Weights of a small GPT-style language model, trained from scratch on English Wikipedia: 730M tokens.
Each number is 128 + 32 x the weight over the matrix's rms, rounded and kept within 0 to 255. Layers, rows and columns count from 0. Numbers have three digits each.

# gate: layer 2 MLP gate, 704x256, rms 0.0825, rows 442-472, columns 0-63
# up: layer 2 MLP up, 704x256, rms 0.0786, rows 442-472, columns 0-63
# down: layer 2 MLP down (transposed), 704x256, rms 0.0728, rows 442-472, columns 0-63
gate442:099172131131191053121149082190178149122215134086098097063137093132052138067123168189189139136193142095126147141148120160079189209036072120063121132168120087172163146139155134075139126179174165
up442:112072115144144138112126185097090108169080192122149041173103157139169131132091076146066125162074084155081210109057126089169044123140149157255133124055129169149077092085161164152140144193045134
down442:085189100135180124140137161155180118217134190079144044130212143149105125111074084227159183155153153124070173124114125142151103153066069127132150178141142086151159115101157215070212154189076126
gate443:128143134151151114115137076110088138138133153112145122129131146125087151131110134090119120104109071155097138159148149124112144176151140134123096133191131123147090139133136128132152079117126159
up443:148127135112078135145149074103088117111086111124094142147133143075139135115172094103080102167139131131156106121116111092111135090143058150137104125162113146136099084150158138143106130082114136
down443:095152165181123148093123116161158119109142128097108126088161122162127143130116105111116163082121122139127163085185174175112109119115109113100090173138124143142120143133106094113140064124101112
gate444:121131143128128126125126146133133136123130124126131134128138132117143116129129133135133150130133130127125118128130083128125125130133130136140144116127125127146127122110139138123122141143147114
up444:133122110124113120128122127120141131131104124124133119132130129123112137136127135126131120122130134131127113141147128115125122128130129141122129125106145121131106120118150128123127130130130151
down444:123137117123125126134130129127120140137127124121127128129130135128120129128117131130137133118127134127125122136124124131121125126126128111119119128128131123126112117131138120140122125131134124
gate445:151161188123160106100038085183095180055163170120044144092111070121147072060181198069149141122150066103125174166069185163107164143075000104066166088163154067222111054161172106092140191128146235
up445:113091096122121087102107239122182116149115040094169110111141133131181111105156032081090198102086121095135116131155011000113141211064072202196160167103179152041187113255149124158124148140112122
down445:097052149149099164114143121199188155034146063067218140135120168115255132048166092042194166038059240154128096135140115170143095201160134119138090096037124141118114068254173179123127176106103167
gate446:149160129147116140161153140094108115151153112121136130145136122140146109092119135084180126115143138138131133144185126122096104130158155108104130104091112145139126090141142144127147102103130145
up446:116095160152135139161075142107075132121098148110124103083133140136127106131144130121141137110153100135135140117141154187135164152123114123116104140082150083121128119113118083126134147109142142
down446:122138167165124130150097113085077097129111139141174120162104155122140138122168105102161136143136120123117153121131127145121146184103151136156131120091094116173137115101150146113148109142154115
gate447:107112124173151066141088159147149146157100132132099126137203124116158123140118110099169141165108135102098170165131085139110152089125134135114050103175173118117095111121112149053177140157151137
up447:114148112120087105120159153155124102127190110167160171087152142113173126133141121191150130153103140165169105120118175132149076155080136165105099171148090147095101098158119115139145173145090123
down447:138146156093088161157068181110126138142147127159080133109136119114099088107175083111060116151113081150100073112108152087082134109151126116169086154106134162144123080114133135034136150123091133
gate448:141106111126172088168176129181123187137090149114164125121061117102126158134143107143163143123127133179137204121106154173102128190169155068101171089114046141092131151084109162074225127108128146
up448:107105091097126047177098090201124154143150106142125130113071123082102080138147122180184155105107095130124176123110105161102084196169189047138197144131049129070133105069154187076151185128099110
down448:117162068108117089129129113193127171103151164094180137156096120094114106162130095122168086113145143205174144121150161107143140127114146096116122138180131121076097144106000157112104072181129135
gate449:061165090195189157163091098115163101109122061135081160124197167169143107099087209127132140138160129057122107124081112162176194088089083141184128158113091140114151127070152118135116149126192140
up449:251150140083121083148154120133061144091141189133115105133088067087140097099143144096158089107132148138120179147110113026129065186145153081128176121106126103116085140177158128126058126113077068
down449:130172075153190153143134139123116097107079105126091104121084162186133159109141233119147103092056149066152149187074103187172162074142117084154147073154131120066126164084192094168127154136134118
gate450:108062148150120136112095142133122121132129132146127123136161126133106052100124171126145173107140104139144117142113167125168141113121148133124107151158164131135137129121115129167098154094151150
up450:113136084151123095115159162124152111129133108114129151108122130178166119140112135118159138134165129139162160125151126112137121107123125179122131097095111130096128152104154099137139130139108099
down450:114104131149130133115122128079137090141121090128116115147109139137140123161136149098166105117112120119119140117098128150135145142112132113100144101133102119148133115103097116128114113109128138
gate451:093091086100141080120131117183109147115163103063129111021112172149180128108110127163126175117131139115165131124095097158184166104098154116141078110098140143111104084168140121139120175198093169
up451:176087093106133114150123078137128084118137054101071151099144146152116132102120169132131127150100169093113119140096115147088170186079193134058150118085160153124162120165135119131135143086128136
down451:243220083142102093145139160107124119184079099160085137115065158135059100137144182053148126150097121058071090125064073114053142157085127107099207178150135146039165114065034146135101111090138164
gate452:157103090087098086204170123107106148135156133073108113119166152105124133171128186093175152119145162140137114144126148145096163105179144132101106068033093142162145176147184101086153047135133174
up452:125131035165126158145100124108137104131104133067120097059172114102094146124107147158130161089180089114149101097124092160134206097105053132134124094101173149149109152149112124154132135171152162
down452:142126053119150150170084050105178150148135134166156170101152133046096073114083150141103139081126103088167094072098103160164138120131099128164156115174164159177100125143138141189095169129174137
gate453:110144089040223129140095103166139136121116170177084173065145109128109116134133159134182133183144091113144160155133161145039173179142106116128139126124087108178134125163196111102161164095160175
up453:127210165108157131119108061136104125167139143127101085164084144156091169133088154138103131087131092068106157129086099190107117166100122156135153227144115081153160140134194178134203132172224089
down453:097148190194149100104118133100130087212125161117088150125144129206120160198111196151108069137154145068192118075098080147116140092149106176133124121154119123121133121106165045178123120164145095
gate454:135079123096082127111070132128098163140126132120166133152104125135190143147113133161109135161125100115084169125106060123140135186132105126147144133134170133109137145152130108136114122117166086
up454:157161127183117105142138111120145107162138053117137104139100117145133151092162127093140148097147144149110148139134112119137149142127130117107111116112131148138127104120159106106105126139085155
down454:125131115110099148107120120137117171132149054108174134171097119195152118113151143103121149122129149135106158128118092117112146133123119129120129109119175154113122137166122096092120124147142125
gate455:105103109166130088126094154116124106128089140098143100130115143130127130149116130136114126151122094148134134135114118120132138133110081143093129140181107133174135158137123117119081157200137145
up455:134113089123116156133114140151130128138151156133103098130130129121150176133148116148125105130154140139115142101128102141130136143143152097138132153118158145124126105152136151138133129172096118
down455:116102114145126134114115146130151121136108144132152109112135143121146085137127120179122097121145126180121124133123147122127112113102124148112143116128141165149119140132169157133120163177122144
gate456:109135148133158119093023039122079105170119165086129112105138122063077159186140110091073079148091094059100114150046088098074118141096051079132148223124176065168078123167159092102120159131137169
up456:091141161139122116128128111152176160148146176134141148127059085168162139168121244142147048132088092051160075178137162149103164129113118153112123138115161103064072124136110077132120181066157135
down456:099115136031134135141205103120213109111139207107215165165073199188112175113149184170104147138129095115236085161187210137192148110132111166144180124135123185021068145131103063134085145110197095
gate457:087155103128082107128091129165136177108161172100088086113161040132164096100157151081128095045121086081124168127118184101106207101087045126122142108156158058225151090189158147132128134231078153
up457:199119123165222104091123111130158135123128061105057229074110161122140123130139115108128208199206159140139136191107057030114127122169154096118098127042084203108112178130124066154085151053093135
down457:182185131162170214131166144206138173085168111100088240123149103104036105078212155064111123044077191098192170153096149134062052105160075065035141166086099123149189118089120090179131185121058168
gate458:119103162121052134183107126146154138096116078110129113178160169125132128097159077087142176147101137160114108122127095129123147135151101129143108170116158091160119074114136148088116154023109072
up458:140150139141080123151148101111116092163094126125129133147124162092084129143101114081123097133107129100111114198159145084157154121194167100149161125121102121127126143115093159131103149105117180
down458:092144086147209109148158075125105095156120158116132110106133118086157157127124164125135074160100098076149132151132146143107104119163170081154110134132090160135133156104135141120141085157149210
gate459:174147077093119142134227096096085147185107088053119122056139118117146146148121157056138123061077111201127221134174122207088141118205113131132139073137116116108117198120164103142125087113130147
up459:149105069112109122115091104019094124141105025100140085129132127078076108160159168134102140154155136119106146090105084156070136147104110104185197131120090175123125119196143106109148148159093224
down459:155106038111090132074149082085111059168156051216141120123172094141157122162147137152102157180136123151070128149153096093133123113180075096183137135172130129063112144200013079198089117144108159
gate460:094116107096092056069151127190114145119078221062092082027137164173148107140106159138115154156171113118130188172132092142092132138123111186128195133102131121083207186126108138041158089205131118
up460:121130037083088185151082125217158065158166152078181155101199161131079119127134162161126114089149187140105093170094156184172131114096107105114144164140150103071162113090098037062121127134130135
down460:122169089145158196134093145118140187169174078077156194187097095101130165110195100134160162117095057235132079135138125127111149112135150120148087161168164143172148098150060125146141062122129158
gate461:141138112151111136145085112220128197087115156169116125206188167143140134092176181040114083130122147154091129138093096160156137216111203143122117121170079138096119074170109088125093104152146200
up461:125093116095125065107146128064076119127165113050096161068099073117140069116135153154150221063191109137057126142109138088132200101172088083119143164043152143102158119091245145140151132078063103
down461:158176116130093133147092101213093202087112157159094139205159163165111126044187211042133124093122121204083176130065098114130168162136138090072140115117091144096129100181151139118157108093123201
gate462:087081097096119101093072107195136183151079179102063091102090220125137148121196126133223126070163114145103102153105074075231145160148152077153137096142162116137177144158186084140129154186101124
up462:137139153119078140184172165087149069162148060129132183162140042127164093105064126075144170110068108133187142101123212149106138109083064108133077186118099083159050070106157108093146084100142164
down462:143128145123117142182132080128171138161129092179104185184123158123132129131172189106200144093130106159150130103105141140204120118113115064139140120175104088137112109101206039115164091148185107
gate463:115133094105202149098124129184140169126177127109131155173133191125229140045110111117070169116180131148116153134062202134116144204157180126112099100060116142132050103080151142157108136112125148
up463:176190125107141196071121155134118118134171159128131144132139183127168149095106136163102121187125143161107146106124181115136151166144139127113167147075127131136088130115082152166167155090151180
down463:178167110127052108117127199071131127152082173066125161105105105111093140190151188127165122161093138169083099118147095085149132116088090122121181124165129126096171182155054145139155115111125132
gate464:095122126184165111150104127167143157126101115113080122177137080117116077104126169121179145082162096142141108106126146106085062168141129128152127153146100149192154055114173148058128118081109150
up464:151108084077073101148130055125113162151160067122176139120158144120216194132179103123089163095099171168150111114159142139110208133120133148148108118116127137115108127164119105144129099191109139
down464:113070132117111111129134084137112124100164022093102128157151097130170224113163140114153136117116223188166061127168144108086164092165125118166079129088074142183140087184166122111128123140061144
gate465:145172156108153135103124072059194115107149140111093149146144155157169134070117120106216112171084166101115076176167117085193124121162158104161131125075050078135034169143133136099130129156128140
up465:153226075109161104126154135096108090165142124133114086098117128220138065119122107046152125099160156122112100131164113073153146110128137150134108102073118150146078165138120100046129081149129192
down465:123116070149115146165089106143178089136106167127153130101129082198177130096131086095143131113157167107122099123233163123180183123044140129152070068124130132128121203140099050124142120092149128
gate466:116098152111152136141133139139145139128143124125124120126127139107141139139125138170158139110102134133125149126154126113101108106139140147137121108116098145125148107113131136133193122118159102
up466:129096167129093105127144119117127149122167125140131119124139132116112134143117126121113144130112156134093111135118135123120123141116151137131136138146135135125132116115111138145106108152136118
down466:141132121108122133124122134157144141117122120140140131118140102151137100154146135123134116131131143144140144134133136136132142128140125116138145138171136129132127145147122133129116130148129122
gate467:130135122151138130115133124109101146129133123135149138135114126112110148152129132138139140116143122133125131147145162128121112126139158125131103095090122146126148128123133117150116122129111127
up467:120105117127145120109124126135116149158126120134144114128120140133122155163112123152125125153134139120138153109096122119135124148126129129126123124123137163139145131141142123142098123146139101
down467:108134124139123131122122105134154149121122144119106137119138108126116137134121117108125123108133128123154148135147124117105122107129117117133128144148144141106130141126116120142112132138141102
gate468:210120101105177115187122057119168182174109203085085094140108078128153246086101090115156136078123147239190166141151145117061077138153119159105103116071101128092122221212160116099142052182129133
up468:100105143185148122139095109159116055068126117100089171103108167129047165160135137109151170094056097098140073125153068215163197126141092081100096146121204164114165171025163096139161157070200197
down468:110106111109150242147168112128100145163077044084106169125120190173049113108133160069144153164057072090148048159094134212216131179159130083167091107083093122116211113040139105175193156145169136
gate469:202116124171129155133141106132110097087088072091126166158144109134030167177105130017096101111150160134115127134093120191086175182158162089107062097119125203195130200081124114161148115000129140
up469:138093123167125113154125125100129156193156107149124174086143102160145089199152188169172112099102041098146112125123195169074115105134074132073091167164071094066124100149144125060103116134179100
down469:153114037092147170104135202133128097074153101106134097197151119171112146170088101131102097116121189192105150111112094046138151157163092090132084077091142182182132197104105127167096105170091133
gate470:124156121145171079139116159143110152127124102130123118100115114144118173165122124126176153152157091110117136126125139160066107150134127106126106127101122186129176090138143136113190142120133119
up470:114156121119173121132126119146160123138156144144135117069148138123144129144134120128153134152122138125134162167128180146135130146132119113119125126140100146130098130134097119081138139136133111
down470:104141104102143116156065108116117115154124120143126146110115150130156143108137155134099126158111100072094142141133108134119136144151127084154140139103079127157121121137089089136150161140116129
gate471:132126127118126119128132141128102139128113125125124130131157122122134120133128128129124126122136116121121138120123121124129125113130128128129137119138131119136141130132125135132138131141128109
up471:124120108121133128119127142129129131122124131127141131115128121129131128135125139136128136120131160125136128122130156130117125113134142133136137115124124153116126123126131130122123128122135123
down471:130124120127130122128131129130131123132125130112132123132121140128124129112125130124133124133134129133136128129119130124123123123135124139133120128131127121127122133128128126131126119131120130
gate472:103123094117124109090117102121164093123133157124170076106109090134148143083162123135122123130092129109105132136130115125128085102141094132109185111120163101126145155147126121088116151130121195
up472:135119104079167142156164119095098163143107144141162110097086159137137168085129126142192061173127095133177162094152111110086116100178156108162175098099083165170138128144112144127171150150106233
down472:090115106097132140141108127124087111113126146114148125188131132115115047133166109107149154091152103107084161165062127120139151126119116161132145165120168145134131135121173119090125124106157088